Weights of a small GPT-style language model, trained from scratch on English Wikipedia: 184M tokens, 5613 steps.
Each number is 500 + 25 x the weight over its row's rms, rounded and kept within 0 to 999. Layers, rows and columns count from 0. Numbers have three digits each. The size before them is the row's rms in percent of the matrix's.

# up: layer 10 MLP up, 512x128, rms 0.254, rows 413-465, columns 0-127
# down: layer 10 MLP down (transposed), 512x128, rms 0.277, rows 413-464, columns 0-127
up413 099:531493487473485476492487543471518486499484509455480526488470522515501496525488512507490475465497491501478477479498520553491489518520496506496473503557551493509490512441452509513502494483485508466490484517499544436527436526472478491467486489527517495487476452462537527522518487541550498498480523487546472518545478515486505500463508488477502515513468513495491527468507544469514487531479
down413 106:511535466485560461500464500469494540493487507471526536438496504474493524521529500490513483500510500508432535473485498487504469495501462500495502499471461455546495535496478487511504532480477514490499514484483478470444521471510537535507530506453531507505533475488529483487522514487508538499466503485493464495479494446468516490518531525515510529522526473496517505482525481493454462488528
up414 101:513444457465529454450505488496518498479502495478527499479480499515465445514473471511479505488501485459472502511525472500500500497508483550510495539532502483497522505508516500499460529508519512525491544459496482513515427456527488507488496485491441505422491481488507493490526517513500526463517497515528491499533495548504497509439508473485477507489517535495510506494496485544475457499490
down414 107:498432527511507488486500465487494538482502514478535485513453518504510497498455471501519460497498516486483469509534503480508497486484463507520503531515506512474536464483441515537485473514549488477491462500482486541527532484509520521477465502508489500507490503550460482478513494486479445483525499536504494451469481501450517488500448525508494517547518474467478507535460509510487553491510
up415 105:450487512541485480490502512496527474504474509498523493529491537487484491511519470533508547474528492448524503541472493435484505479496493479541489535542473487522482473522497519471570502504501502488485567477533529496493469513493471519497522516477448509492498477441468463479479513517464492517475497499536503473477525504447496493486500486488526492507528498501468502496508483453466506527499
down415 090:506514486453492505488498473517483544494547508499546440508530490527497509500456514537468452500513541510493551451520541528520503396503496519457537465505508500491500488459497497457475465456505528504541506505501483498498525536498498506505494495500517488493511486510540533482468504523484512495525507486509470501486468483527494521477507523487494457523469483518533508531490517498484493501484
up416 108:463510540548547539487528554462499499417524508501496496496496547449485492503484515477496563479484510508497559491512487490499514476538549492505511491484523478518453496500520523505502511502526509476474492496531490564473469489488480511506486504510501504499481489504516526477450467522510492474522516505507487519490486500513514474495532525518482489456496477551551495535475503479531518507499
down416 098:484510488500516485489536465510516475534499488494483490547493471501528486490496521474529489471537485523498493505464553516523511445479478505487499496536442538486519516512497498454521482499499468512506544506490471508555534511513543511507504535563469492499500503541468539500502510479483537513526512506526507440445505510495505541478504479457514549517488475450478493533492497490476502481512
up417 103:497488480512459549519534502478518515521484512490495523473546488493493512531526477440475481501457490497520483529482480507538485493518553488497488464514510480528499513460490473493510525513465532483503470552443503489510468503455502508510514483477424505461539459538487467481497495491483492482456551510505486504494494545503476489489516482499534500518464543501483500533553504497510495499496
down417 085:476517531482473487507500507522492470493499514477514483469472549468503538540485554487519508513505474493481508483484533504475486476491505562511498532476518491518511485492538545492444505507461459507507475465523508485482475510530482590475507516489505513545493485482503531522459437532503475495487463502484500512516476509542495504479511514487456493515533489519459508468478517477527512532510
up418 118:485535478503551495475525534554494514510472478492502469517482511487507459514502532535489464478485433518517504488541532496522491477498581519477503464499501543521475484482503497510483483496539529503475480477515469503499486512535496484481487499514519486512515532454487512535499503498513538495473440539484499492537493511477544513510472443506543493544470481491501516519485489507539475497479
down418 087:516504510483497521523538510502516522520488494494534506477503501474475510493502492448519478516501511490457535470498488532522539393524526479488508510493483482464509489490468468488505503484514492481509500436496515506503469500510494501488505464451515502502502485502454439536469501478561501511495539516530513519519499513499532537482487524507510440491531482550460500505479462497501487533507
up419 098:516503455524493479504478440511520510458561499569519567548484507516547489505508514472443508499523477505480480487485527542490539483467541532500485516512507516483496526508495490500502497521526479505521450482508531512467532533535500452517483533501476531502495484502515526478521486544510505489534507543480533499495483524457511480492499485490528472475485508487514520488491507493466514531487
down419 097:490491425498483475553497528481474512456484504508501521456486517485532487476494431503501520520468505453487493497474511503494524486543477476505461502543516518459514533468527485543485524492502496504517502503507514502544519522456514486525500521501522471522517515457485529520486487496499502475495476498460552475498458472502499464481517496514474499558487490520454501480472530529528525526480
up420 099:471530507508502489517463506513499500486521510488493493537503484508523502515500483491485495488503506478518515505512514511503483515490492488499532478520478505476506462503494483542486479461518486526496497466505530524507482490507474524505489520498567532445526475505504492518498499456487523541555511534525461500521477485535532523491554475445505572514433563537491543464482477525527513473458
down420 086:548481539536472464509501546489484494522468482498538496526498512504497462502472511479547509508526467512490522519503537451513479474536505524456516521475475499533447475548492498500519451483514518501524570520509503513523489494501474504522534509451499480507482512510488485490523503461527506480469496554532484499462556516467514497528476467505492511469501474498504515496547536488499503517493
up421 103:488507477483504508431522485505529456490498516461496494537472482531554482476501504533495520506497495501524547532506465523496494520506508486469502509505494533558492498482548531511528467449543505538501484504513522464515511505507489486444506527479479501472470486506486454472500457506516469504470522496494476516475435470535483514441479472511516489483530491520527501500537488496516518498471
down421 104:515504496509531480482495496486482501444497471483515467512493510504488494502492516513480541476486492523495488541523486531491474443503527475486426470482529480520512508468499491535459476478456504482514505556491490492546504496515493474483503477522517461527458488533504499486494481495578523461510532496491513517508447462479485509498502497511537508490458537500467487484496487437508467525466
up422 099:501513495512535557520493539494521496505525498485504523477483478490452522508491537505518512524536527480475506470480480539514506503536438494512463495477522492531524513516453479489512519494532516451549471464479546497548517511499489476482481511506466457505494480488497475502519477503515530528501538527485459503514511450511486445503456464521510518477509449482488465508539483468489495477499
down422 093:494511510523493447518549559488497510508525501498472495498450532508535500521539459512510521515480497485490503486543497556496514485515568485509523489498467526520517475510490505464495483521513486508508519543519447456503513501503518501498474480481514516477507476537505426547465506544514470518547486477505493471506514483462476529491512549499477478479518541495504509487494509475485472499531
up423 093:479484477521474515494495475530493527521534455481494517512516440526462511539472517528522482513468472547460520511513462500479535517549517510473526522517496508489455461488466515478525486539513539522481478508500475464494471531524501510526495486488509531496495457545531500498505510542498496479544474472507447527479504473496513487490468468512524512497513516498498494492556541507540537513524
down423 107:500525511474510518488493496528470498481532533509490487497509540449538493514488484520477464530520514484477478506497455528494482568486476522504496457514477500512451492470478525499483512524533457545489486470506526450512525545474458520520477517513503532507508512538444500507520502526532491508487540510491462532450535495490521473522529475486503496459495518514540487480463454497483500482487
up424 106:501467541514506498531522484492515542496451511465457514499497496477480506541471521546522531506504477558499518450500469553507497498477482485482489492479522485505527481501567505532515489485468526500478490506452502517477458474523487446484525551489478489507527521531500478535471496541527517466488515518511506521489467507520502525478485487494491483515481505450525460533483532537505492524522
down424 096:483454553474528486559487491492521493521506504482486506538496492495521536450471539533463519481510506472489518482508446525545505416499469533513549507524483491504497520466539497465497509507515500515520555497517461516491480489480487515472477522526514469514516522452502487491510537504487535511468473514525503481541494483492505493461554492494487516515485500521467497483461494499490488485487
up425 092:471513512477490502499501468505481505505517477514507539480506508519518453513492485503485465497576502501463449431523531503514544498529498495474498518495496486526492524546477523507515528515514499467495487535522456557497503501497491521498469459489482508445524477521504558506482449519490483504515475482480480472503540501472505512521551496499543502520465526518481502502519489478490444526532
down425 097:486542525516486541497484558531527516496436534476500517513493478486506520498502517464521503472465489505507475527473497540455487470479506518495479492493495503476545493456492480512492486520499489504529506493454506487546505497450523534499517496544479504523471550483488520487504508513475505551509479512480468501552536458467486497509480479522486530459523468473465487505447529527484502467481
up426 102:511514507548485500483499496511495465503461480483520567491480494474497517500503489491516473512473515465506483516429515527526514514501504519560511523512502498553498468542488497505451506470560517542457486524516540495485473470486492523488504512465495498552526527485545534480523512431502508527508512483514455500499491523475511519516487513482483476464508505499486475484529520513494542465511
down426 109:466508566502492480539478493500530511504472490523502521484509484467516488493472520505497480495502538482503503517483502528501501481514482520473512473503522514513482474538473475568484505470503514470487470518532529539501511483497517497528523467494504494534427488509477569500526488447512512457495454505500485495505512505527465558525545515494499532516545528480453494528471504534526508513480
up427 116:457525506541525459515479516455527523529517459501463504466494502544531493526527465533489499518505504456537513525505517492514490482533497555530455496459488502471497464506506474526506465503522508473514476465558487463514492463539461484474488509491507507520506480534506477488490497479506501464474492438510554457502514486524535514495474494477502530482524519504448496522492495502476506500508
down427 102:506517458507509528504458523492491475489513489490498502510489495473511524483502519498466500530513498520461505521464495503517519558502524465482513503493514480530457572467492521486499486510523508561494477480475536545504531502483537538516475506502465473479517473466500526489501499487493532496454467473439475513457525508499486473521506547543544486497488508537516458494522472482483468531466
up428 100:468488510520511494520502502500520554527515524525468522535473510483547535448457498495543509478519528466513500520458537515506517504518509532495545539520535468493505482516492542476517521478496499496520534519535495465492506485478495508509482527463509470467463468513523502531491501493469487471519441503506499479518511451462452548508492539499501471519490467513487480491521516501559467490489
down428 104:484547477494482500495494468494451478489519501466530503500530509504475518500514464443475499493495515496500472505503506528466501514473516476515498529502500526528487541483464490467515503531535459512502498520481560539513564518531553503471451531467504522514503497541468512529484463537483511495518488453526466478472513498483470453513516472525474497495540521497506525487528459528519479480492
up429 105:506511476532458471549555506485504491478498505538495510475513454470523465493497495523534474488495484497487474488528514557505510456469492489514511496511460504539477464519464494514488550498531482448473504514415531465487512487498493530507503529507489510489487506476470497501528469507495505514547475498476516489490501499471503502500515533487545527451488515513471447530538504526470491517491
down429 100:492498481513500496477508453463472479521471521443486487517523505524525495498480545558493492480530495503534523517488465443526490502540476507476509459460537488517489453471489520465482541510529513429502511470514519557481517483542535505482470541520484500500490495517479465545474481487495481475464507523520502496509493504480511518532552505500489498517470519487504468523493508473489482492480
up430 105:504494464473498498447519501472526511496491543507533503539532497503515463498487507499477536498529531475486527483512480532525500539498489484495489488520484484503525518483473494458539493494515469531474520458531464478465488522462472503476512484495542492509507488493493492477442460579454484536493501533534529505484473508502479471475534507488493500539489496534532503465521549535490462482481
down430 100:487501510536488495535518516508482462483536458531519500488489477478513534482553501529530471479421493515496496473467484510518481461493474495518559543484520495500479481544464510525482474501504511456553492499507526502524490452508506484501487505482502492486497474538484506474518488470495472503514529525515492510500538490507519525524483502548496504434500492498456518513529480493455555532481
up431 104:513460504491510507516502463459522537526508461487504543483499503507484536468489509544529506501510501515469519486501500533507497541497471501451474455484457465497509502480470509503498511472494507526511492534488511519472426497461459469518472497483523454483521538498474522526501493509556499489478473458530497453475493491534438481493476531462471519486535501524498482497522519459504496486502
down431 102:474478523474514483529511538500496503505525518496481492486486497507532465535504485561504478420504470489486508530470487459476488478548529513505544495518510555527449462441542521515518549506486497515471540524497523463493507478509501485500489498508528521508508506477480499521499516480515467516474512509540490504483468505496454491539446475500503467530508477523509512501488461466522511519485
up432 098:447467520494489461525462486502539475446465503529468541550493532498520518513516500521528495526501503536485500520508474506498486542494519518485529502537502517499529489491463475466489480526508493494544431503497521477546486495459535486506505499490449471455504501496455499524491463498509504495549507543526503457483509501537503495480526486504549487493515495490495510491479548534488469505525
down432 101:529453507511481485508497517515500516553513445485489500489479518496519506509468542454489495531499499526470459508500504494517537575481505486513497459494518484551517474543494548499505489486467556465486467552506505502467521508512513466486489507496543489494468504542472492471505504506464507506507505469492481540482506505534481498509502557494533522523508504551517459542505493493491512461490
up433 102:516481502470508465449505523545512517521530470480491502530516472529488481506481519485465539530537520504488496474514498511522519489484511491513458479471465505480499459506528555521526488499438497520500488472526516550447515509481488527519457507506520507507497491465500529507514495540566481490465534515494500509543491449487509506516488502489468510494503514517527467534502528509541476567491
down433 102:470513520535483482495505462506503501481491538492476551477512491507540515493534478522410475511499505503490488516436520508529527530463487495488505482514505468499480504484455523549500469502507523534515497520473492501497509512477501475499486523526489545535455515504490543495475513545508483481483455505491466513491525511474502478500504466505524496562523487512491488479475508552513472566513
up434 105:515514497460505487443481522483506462474427456531506521482459480537493452542523523471484546495521506487452502524471528543486481531482513523530499508483467503504506491507534522503488481486481471531515507458489489494511498481484470518496487499510510495510529507461508499495467503558495519484548550482507461454509501528511471497494509516538468514482547500503533504522506474538473489478499
down434 114:539511468464508520471532476497509477478541485507486511538475518490481557502464513529482513499459494528469479519497500529493488541508518489514476537504514467497578541532506484484474519537498507551536473507505499508461512477486570508480485484472464530498508503489523514462475494499529503490550518542550478516472506528508505502503473482511546528487533493483524490494499507527525488513475
up435 100:479484496493464500472507492504524528518497514536487508508457479502513513516449495509569507459495546512541490466505546455538457514467506488529491481498435494504517487458455522496491517467507522474508518514519519508452495502497476478487509480470444518496505516504510531510526440499505514514503510510501543486554479450519461501508544513499480514551504483515523492518484500535493507505512
down435 089:510509482474478462527498484471471447518521465490521515533531521518460493461516522546493488528444505496512465507516498486509479489503453493515454512471519498503493500495469480496514511514518448500502490469503508480535513515499512553522561526486484468560474536511540492492511503496497483576472553504541528500493499480478484503488481501487485556458518499509498513478523506477509496502471
up436 108:482472481535525491529509461491473504466467523497484525532506499436510493495524477476507510506506539488485468505448526475494493507472482493476506495505512462533479520518448505466472492504498498475460517446486493553500501510500454488502507500536501488526513523469506491541513461509532495497472516569557524469480487461505505506479453533439492512497467525503483514491481519505467494503466
down436 108:472478569484497514510479487442495496551539535517490473512481484460507466528466469494481534487532513508534483467503519445520493493492477505482498509483503493527514518502493490476484504501509478491488525450484462533536493549524474534488522499508495501509475490425487528555501501494474500496544532500461469521499472535447482496511506502483495520462546471507517510488513474510479494511514
up437 091:500518494544490495511508486475496509535485483430484538518521474496507512488543453564505474511496501485496529501508492452481520532548481522481527464480511508477494495497483511492517470509516505548497433479504495535488507495532475530515519528493492532492532476501482494482496515494533482488569494499465515503520451537522475501528545509494530473530490458497539480486490480522545486483471
down437 096:479516525495498469503444509523525530512512487494468515519481509503483491470484524498472471454536514494507478480464555487513545553465552500518484510526502507496469530479490521516513477524482521477489506489493520491509510512490488503512483470494478562471499515447512505444516484483553524521480441456467514493507461507501495522469519502470494501493506485535487544463522488461498545503538
up438 098:483486517477501490500554497510481506516502479495524527435521481516470509473453507477501547472514540479499513466510494510460512468503471490489509480509525501508485468485482549516507473450498512523493533518513507521476518468515455465540522466527484519500501469481516504532509484539494485531528534520441505468495495487456509509520528507546465496452451458516540523501512520480477498506532
down438 107:509498491505509490477460477472500466519475506498504480473489514475498494509529515417445467493477514522506533534505491522484538497463477487458497506505483517573478538498475511521514483504505508513471491500537448507477473499462514475524505469493484464482515496511506476559482529479490480509479518476469487477499515473544503515532501532515519556509487489542524557494504491477493511466541
up439 098:513496510465516463449497454507516513485521507508454520498496479440538460509529504506455485485467498480502477499542506508499529531514477506479509537473481537465435519534458489459539485516547526510472518468554510522508490531500471524508499508496469493509537530514489531499499493529495514539476489524507488526478470472506482495496488496478542500505441522469487523483525525496527498513483
down439 104:553483500480508501513500530501495432505453506512491544517529480527526572476483506527472519494510484544508465494505494451489515491500491506489472517497482466543510528483513519461542472493513525505561500483503504536536496477546491492499487517472521496542506476478506489546488481450496509494476501539514558500533523483535525468505535498488499479486521529519509451509463501494503509496513
up440 096:472529487501452547493526522469510481505520455490484504484521461511522474495492496540512510487480508504557500549493455489521505466544483485509525495519523534489509519506524523510509497501531545523436522467509503503487451485539519479457480496515527500517467539494520497509491511496490466475490519518558467507521543510531529473481503475451503536497491502518488539526522460481472498468481
down440 092:460510473491549453510486509495477472496521510452521512540466465465482504492498531471484488490506473502510534508531507479458504485501534496533494480522506483481510499471497500507495476493495479518529482498489514495483528468497506482486558463474471504505456490446436541502499506501466521501457493482534546550515507481493483458511475505532485460508520453527476487519502541547502499548517
up441 102:515511489477482503507523513518468513521530488552525522461515482486516487454471516535505502522517483473488515488533481462500521490524454515520496510520485480489465498518463516518515485505501500482539481523469503566492476504513530496461501502489521513506473511489468458496484515524532515517508539476551461470528461518427529440468497459508467504483457491489505494512530510479518546530492
down441 099:515496527500536478497518545493492459537520546457457531534486487511544447501479505480513500524500481518499506504512500513487458503520480495520468489452512479533484515494515493471514480463512471499545500537498483522464545497476480517487439532508525475523513494470501474474533524470502495484508494519520568499488489508568487524505500513513490509509487510515457478477477537555479478495529
up442 102:490507472479489505541507486504490500513507490502519529496467546489514470539480522487510499482531474481487514540498549533491489529526510489555457476489469488486516537493517517480487508527520495506475475508467515454454498500506470526471498504469534518515493498459460554495534518514446524518498470506481480510485546525533507483498531483480432498488547507549506510488461467493531539478504
down442 104:485508535547481504522471486474488504522528472481539507483500498470525534450491515486485508492497469512482470510475506493498489538490504539451508494492455472470537559492527514519482515497476497489469539512497474466500494465489530548483500506468531514519530522469488519496501473497494551484542559516460530489466513524469519519497521465517499508544499560515536493496543491483474522490482
up443 097:432510486521489489487477482512487453511490475472545502516505540512494491520514510524486499486499477484519510516510498523491495560491531499500490504456491527476456456495457540498500478492455470541517524447424504495494500467506513512505501497503476535494452540438485508503498504523494513523509511501499465527527495472485531520506495534511510526460527475516508465466503480544490553503490
down443 094:507530471478490488488480542514499506530524504505477486526518507508526503483485534538491469525466517508540456509453522502466460485500531545486494574500512489538494505509532508504490505527520478466534491509489488476480512451459520490450472527478498492519479557490474503481519524447517485505496522459516512522489503547483543492526500526528537549519498533471523489477518516467473494480496
up444 105:491494496478504482509540498523494470468496516519527520476478438484541491545528513481498488513506538502505493478464522504497505454530507543463524500505498496509506514494514496481518506573518488491546491480497533460483526508521529497484493556468509535503529449519515524501481496536475465469498561531450504508490490459487476507533560484522483484507503517512507499513550477495500522539521
down444 113:466549492519484477515490514527481526507515486516481508525473522467510477505512499510505480456473506545530536469488503462481503486537539530483525517486498464497505520479527526470491508480505509518518478492510476453498483488524506464521501509460527518565567513525511462486477493499502477466484475493464519542515512530459454481516517467508511515567512511519480482499469480560465514498488
up445 099:502460493485525516499511501552523528484505488474517509506491467537474464505502510535488513529484465526503531517521485508505521511497523492534497462475485465486491517465510458518485501509498555510547440519483495508531511481487511554486513502467505471514475454498495493496462495535547478531528574480450501478536473493509483524482488518467503533494520466500467502477551534480483490477486
down445 093:479468470515494480530512507517482509513473499488506506459523488487498498535517473520496481487529518452474474459406527474501495513491509522513504477518475518507520519517496492453495471471494476522474517589432516514521513458523557522492476511497505481463502545539498509465517497503491500468494493512521494504478469488528459489471480479497491512497471528491498465491527473506472509523482
up446 101:454474537481503506497517480505526496459508510504449481537493459549514496482492511499530506475515478457486489506497527516506514478474477544526501529484559508532537469474496526503510539526421514496513483498535479545471502494501537503532495483453487513488521512492502484445512494490526494496511473496509483469540463552476499507498521513482527484478525540510496471526487556506486475507520
down446 103:467491526494452501460528497516517483491475492483540498476533507544490532546498513499496501511522445533518526533502517491500515496472445509502433451528480522547476478482475497516522498518481512533475520483509504489504524486514513495550538535482487522502520438466492508482520476519530514511507516495516473497461512537510505503494537514516514530524471542474497526516448524525516464532505
up447 097:500540509513494470478492490495480479507491530494542517511512493479572518524568466506479510497504537499528509493454520496501508497461509481512468490536545556517518464457484504446493483509498460479502506488476485461532496529454472511531476507459497540519513498498511527508513494524547506483489458516481514476450510491533468501508492498495477562497517482506489472496456534512507483480506
down447 099:493511497517481492500475499475544465492498526516513504511487492531529500514497512508528511519460557495478503520507530493473481513503483530507541503526502502459488483506481527466497582498460505452488522568508539483505493426510535495468495471448486483492475489505549476541494503510476487494505522493501490498522519534477484498505524495491526490549472485489510507556519517521474465457530
up448 095:496496530484495509488485494556473459441518478506506478528523477497490477510510497511486529477497530482476463486513518567520493481535480454479504522466506514507495500541490472468509524508504499559445494529493483491505509492536454495487459508483512532478490458463523489490507505504475520522488462526451507443499489491470479431499533514488467525493492467546510495514496525478520488508507
down448 092:471479492468509494536470478490542468518441527486546481485500510503505476512473517470500432501506451455467459512512521492526502487479511549493501522524490459512519536430521495511519486484491496494477490476492463523477497536503527507443506461484558503525467519518529488493527478491526504480489520496496485476516521495504496469500494552473535502514514485522516506525497451510505532527489
up449 103:497493542518505480479497504515477499488502506496537465498456531527479499529510491546493463520500506532497487468489452457494491495531489488575483526516472508526494523485479508496487510492525554502506504487501482485485531479495530522515483518484508536519463501497548492488493510520470543475507508532484463497534472499578537558581495507504480532480517474501505505462537518486506503499489
down449 105:534451514495465515499504512470512484528455469530492516518492523516465471507487453497525522491515560549501515476488542532497530513487501564523508450499499451469511498475497475479482493492532494515477516498506496447524531552480513514535518501492492444518464483487511515495501480469481469522507477491516544494465491464465493517549516484485495491496507499441480487516502505533497494478475
up450 102:478498493486477522521563481508503490480504501464532554472485535467481461549542474483468517491517541467508478489482516493530529533474497513507543492473478524511511471505537497478504459493514531527476484475534463522522525496539475516467477504481464551467526532511502531456508503473529489533506513492477524518483493490467495495504458514453511538514472506530456489507509491489512487464506
down450 090:506509539497515477511514553459518493491518507534544474496491482506478496554490507564499506533506531487501490526535497516481503475502489517474478457478513515475523536486526454537484514535524519507504484533514494470456514496506503513593524516524524473517526492495510493543492417526504502516502481492497519502492456503514458507463522496487478500498519518486497533507456530479524518516503
up451 110:543477508513514451533500518535510470484524461496544479518500511472512496493488506491541492513515438522499531499490548486512523502492514489497515485482503459529537517527509487527502528481488516484483527523489524522493463470483470467502472537491489493593510469542462474508516468560478499544495482492512456486495524501513519482474495501472511531520528498506454499463500502489532469510529
down451 102:521524462499517473488511500529475474513516518512464519486496506472471535540491482523500452484529464514543471536531515486491530482474560488538513466516510515501494527518515516480482541530493512525484455490506455504508522495491464458552503544550520503505473513494442471477502483515516516506479514515490516542499476464498524550477474483473504495546496503489461478471529511495524517468494
up452 094:517514489512469472472523520454533484507526478483497512450511510501502487498535506466473485520462549465508498532482487502484502464560483460545479490495484483516463554500524511533520510474542525528495458489477499514531470522471473495545507486480497497491514461454526502513538491520506497490484466530489494484513472485530481476550486505481469483535534466485499537542534474489467499518502
down452 098:504485479485482533507475485476509469506487527447450549455483510524461513507511490502545479503525496507473516465478516574507491516505482500518513524478526527490490506497511511445498509511500494461496502506463507502474506488469520469484520495512515472504460583492465517476522490494524494521497518501466470511501527491464484484500529506489483494463426509551512480510513522495481504458551
up453 101:508523473511489499478483518525512466486486463542495520480522525519492544472468461474499504498517525466522487513549511503505557502500469467479497483527524510514494536534482544527502516480506470523514494504500530537543452493503474503544504489497518500510499522517509513513505509470496499498455527474494435477488476533470511473479466455484534516448517511502436516498500524483429493498487
down453 107:470475468522530478536511503514496522514488458484473516519518497511506469507525525456533518499436563505478544456522475478527523453518511476541510497476455504499473489515444473527476492484519490510502471472513439499499528512491471496529481544536460442479526479507486474500506491507484528509492489533478509486493481487490509510506486526541531475486463530474540496511499495472489495484516
up454 111:485462487483485483471487497506428500518473501519484536479484512478502461531510518498503493506505500490512519530553490507550545544470509476447464480504495529513524460538558496509530480515468521483460445509495481496523533520488501483528493505505459522536471540486544484494492498491480487495548480496547502516483461494528509497540496529477518517510514486511492553504502512485508523517540
down454 104:539504480478489454484545536506514511493487497489523488500468541478482546515470528478510471515477507483529528516452474544505529538490527514523515491505510486507496481471504505481460526509528491494533502503496490476480426503517486506476485556529488488525510516514518541457474440448543492504534484525490518493516492491507467500498493499481514523511524451460480530460475474506510498535536
up455 099:520527516492486495451524525474490476530499480484524497516487536496493473519509474481439499492517476485553522473464493510506538489524469504544504476512471550538518494514504500490518538449501524504472482516530473513524520551542494472470490558526500478499512491476559500529483478499509516513484467516531504531480437525534478518494518484488483474505491534502477517513556500505482514511535
down455 090:482479487493521497544504463534541519484495532500501509505484458548504547504553530516516522503473542575473480519534551487506464523498462539463501493493510464494463514492502481475538489529495521517496501445481526488481513475494489526488511480493480517498492483508482469490519506523502539497507512493529456485503516527473478542528493487496470548467493486511477473485456493507485462470463
up456 100:498487513517450440500498521473465480483475486510526457461471488509460471501508514525518499487476520473486529508518479483489512521506483517521464518493530505504511534485496467507527471484558525525502477517494503510497478553500488543522510448469518517457514505504505461489450486457514481456505536502524487519482465522472554459505462496538457523491505486530509474493502523529515545481518
down456 097:510504492509514535509534496520507483528509479531498508512558483502525524467501508502473476449486496497541512470520508522517474443532512498501507502488487471508463505501517497462549519500480500486476521465477519449489507438499513568479467486551490520507504500470483513481523490482457499486480516473506472499495515496511503535547477476508461494557446470536529507446468498504493499474497
up457 095:497513498528508501473507543517537486455481460506527491524512503487521498519510477509531500480513481506493492486520473523467431510516532549494478473504474524525506491472490519487467464503546498516499449495548501525523471483512429513452513522467533505486472504496492500505507476512537513479501480541497547485547450491524486497530516527508483472487475493479481527553459516497499525540480
down457 098:597469547523544510506494523450526523478464531474475518529516504517501536487489524487513510486518494537496503503536494491483484476484528495543512471526488517505525486517459477478522492516491505472496538478489478463492455509489534494438480511472519521534548504500487520441498524502478448482503476509526494513466490502472529520507527534481545485486515501513479496516484510500480497515474
up458 097:518507511506484506529553467500455493487513458521522505508568539510523494520444495537529511533493449512513486491491503473497494484432460483489516478474493504468533504470498471501503486440491492521543474501519504517464521548492471487496504484498523515512487468500521478493447486541540495490520462464508477460526521503550478497501522477491520486491482529494510488500481485473497487518454
down458 096:490477508530501523473457503506485507507526448517512510543479531495449502484443469508522490497532527515522503474458491474509502474509482473518508518479500489510497520479528463500522503481510489521489537478529506420506552534577491504492495480478513519531490495523487492499474517460496516520482530436506500493505454453484500496512499517527509505531522536521515530499479461479498494512550
up459 096:492475503510519474494503529485506519538496488527545513528504530537522491481459460460521513498501458454512480457500462502500462471506520499463519498536463512510522514429476540507483501499488515459486497511455474477536499437490518497490508511503468505473543481532495481549481461502458470544509500505509522489468468504518462494482493465514501546517484474505483507501508536518477516521483
down459 091:516468526474468506464513500510522502491493531528468523505484450514498509514489551477502528467505499484501519496510482494529498419503472519509491487484486459482520511506485455492519498480512510493506539531493473489541527498533552498457493476495507517517454547519498481469513467501468519477528493481547527554502496512503489465477476481484508479498510452468509486457471427485518485476495
up460 098:501508497505493474543526508479465475507528481482448473518505549478525499519465491519449473506496523495486490466549502557487500477489505446545475520484506522503511518518498501472522520496515522524497530539517447501493498449506484471510501489478542541450562490527514487505536505502491487482507514551542536479509492489500525470496509480480519440492469479491484497511487480476462506493479
down460 095:506450495472481500510483463483528512513466496504531529506486505498478517533509469518534511473469485514524481519523492469488545484488529526487502485537479463476461533465507483496456484493499489483513508494496501510491486523540492536472536503502502511473455501451514513507474505483523521497482445432517491512498488531539508491525538533489526518528553523563470495515457515438501477516504
up461 100:511497503505472482476495501465543428521514500471528509468476509485568493548502504517494491529459464499494463494500506491484504491530494511479464475512507511495557510531507537505511530486528506481510505482522493459506529479526504504511492482496533490510481513523527495536534541504442491502511459481443499500501500524510412538509511490494522472513484510531513480517527450518467529502505
down461 106:514497483507476536487459481480526492504490528486461525488458471509521490499511530473495505486514444491508458493539537448504559507510501489487494538487480512542484525529501508485542529459486532523461498482473466490557534525452511499477493468509494478490471537480508539510497499476489548498537528478535503538497474460520527450511515514487510512484490508500487524521521504465454517508498
up462 102:521529478481488501542546534490473491490514508471456528475454466527502461525465492507484529495469482540494495481479491517496489462510496533546520523472507495501500492499547535457518504470476498517490509519494515471511477550494524485465509506521469493516477469470457491529485460532534511483502491450564483530516534529480508486480514504510476518510510519482537494555479518514507513483446
down462 115:500530509461510480470509557480486479480507522533481500499526507484501493464533475500515520504464523491516499490559529522485465568503493495518530505482495475513529465474491475489440500512496488520502508545530526503480523509501502491503456522503525479536534527464507528505507505509573446505520502490512524530498482495503490478480511512544506481553427480509541524502501526485481512477481
up463 100:493438528474523506477529518522468495507482500505489501519480482498507521529475520505456473475486487478482503517517491510519518517442521520486457530525488501510474507488497494544493509499534538478510502493541494523498465480462501458531472494502487490511520497471514496458579484483496509527526515526480490445479504517469450455454536548483509477512480491493491492552508515501566502513506
down463 097:507525530490484504509525474484483511508445493476474500459494535543532536509500487512517536471510531482471508533533493459505560514482453511488487509522485546523489480514476525471518445490548455489477550486537521475504517466508502511493487505505471513505527463482527496484470504495483517529544484483504507496473522498508443510482493464490518470511488497431470532468516485487519473516488
up464 107:463534495471519522527500473480479525512461477514525493463539490479526517491498482518542477493480489505532482514510499510522517495459476510494465483490506527515462500506458485503507470493477506539459464470486492507451496441478429467476488472516494526506508513486492473471485489517462496471468454510514456519436522530495458476519477487464487539535504535497493543481508496486473516499491
down464 106:485471471496484501480485521495515507523538522495512485512486575511522487481496484519469507477489512452511493481548485546485497531501495505513473494449539513459500533499464465515488532457472487509519526501485539528477485532473543489501494480494524499473494516532531522481499511547475543509519545477500478434505488531496474550532449498487546463522523485509514519514486489505506525510493
up465 104:529515485509501483488524506491477494516500506496469513518515503498535493552493497475488449493481507528501500508511523528494575527491474522511560467539519483525555507497525520552500487510506495470497512521548489520521466510497462569503521521463523510502494513532493516491493478493467514550457465525492482487538491544576475520494526488485499500489512474485541526509476532510507522506496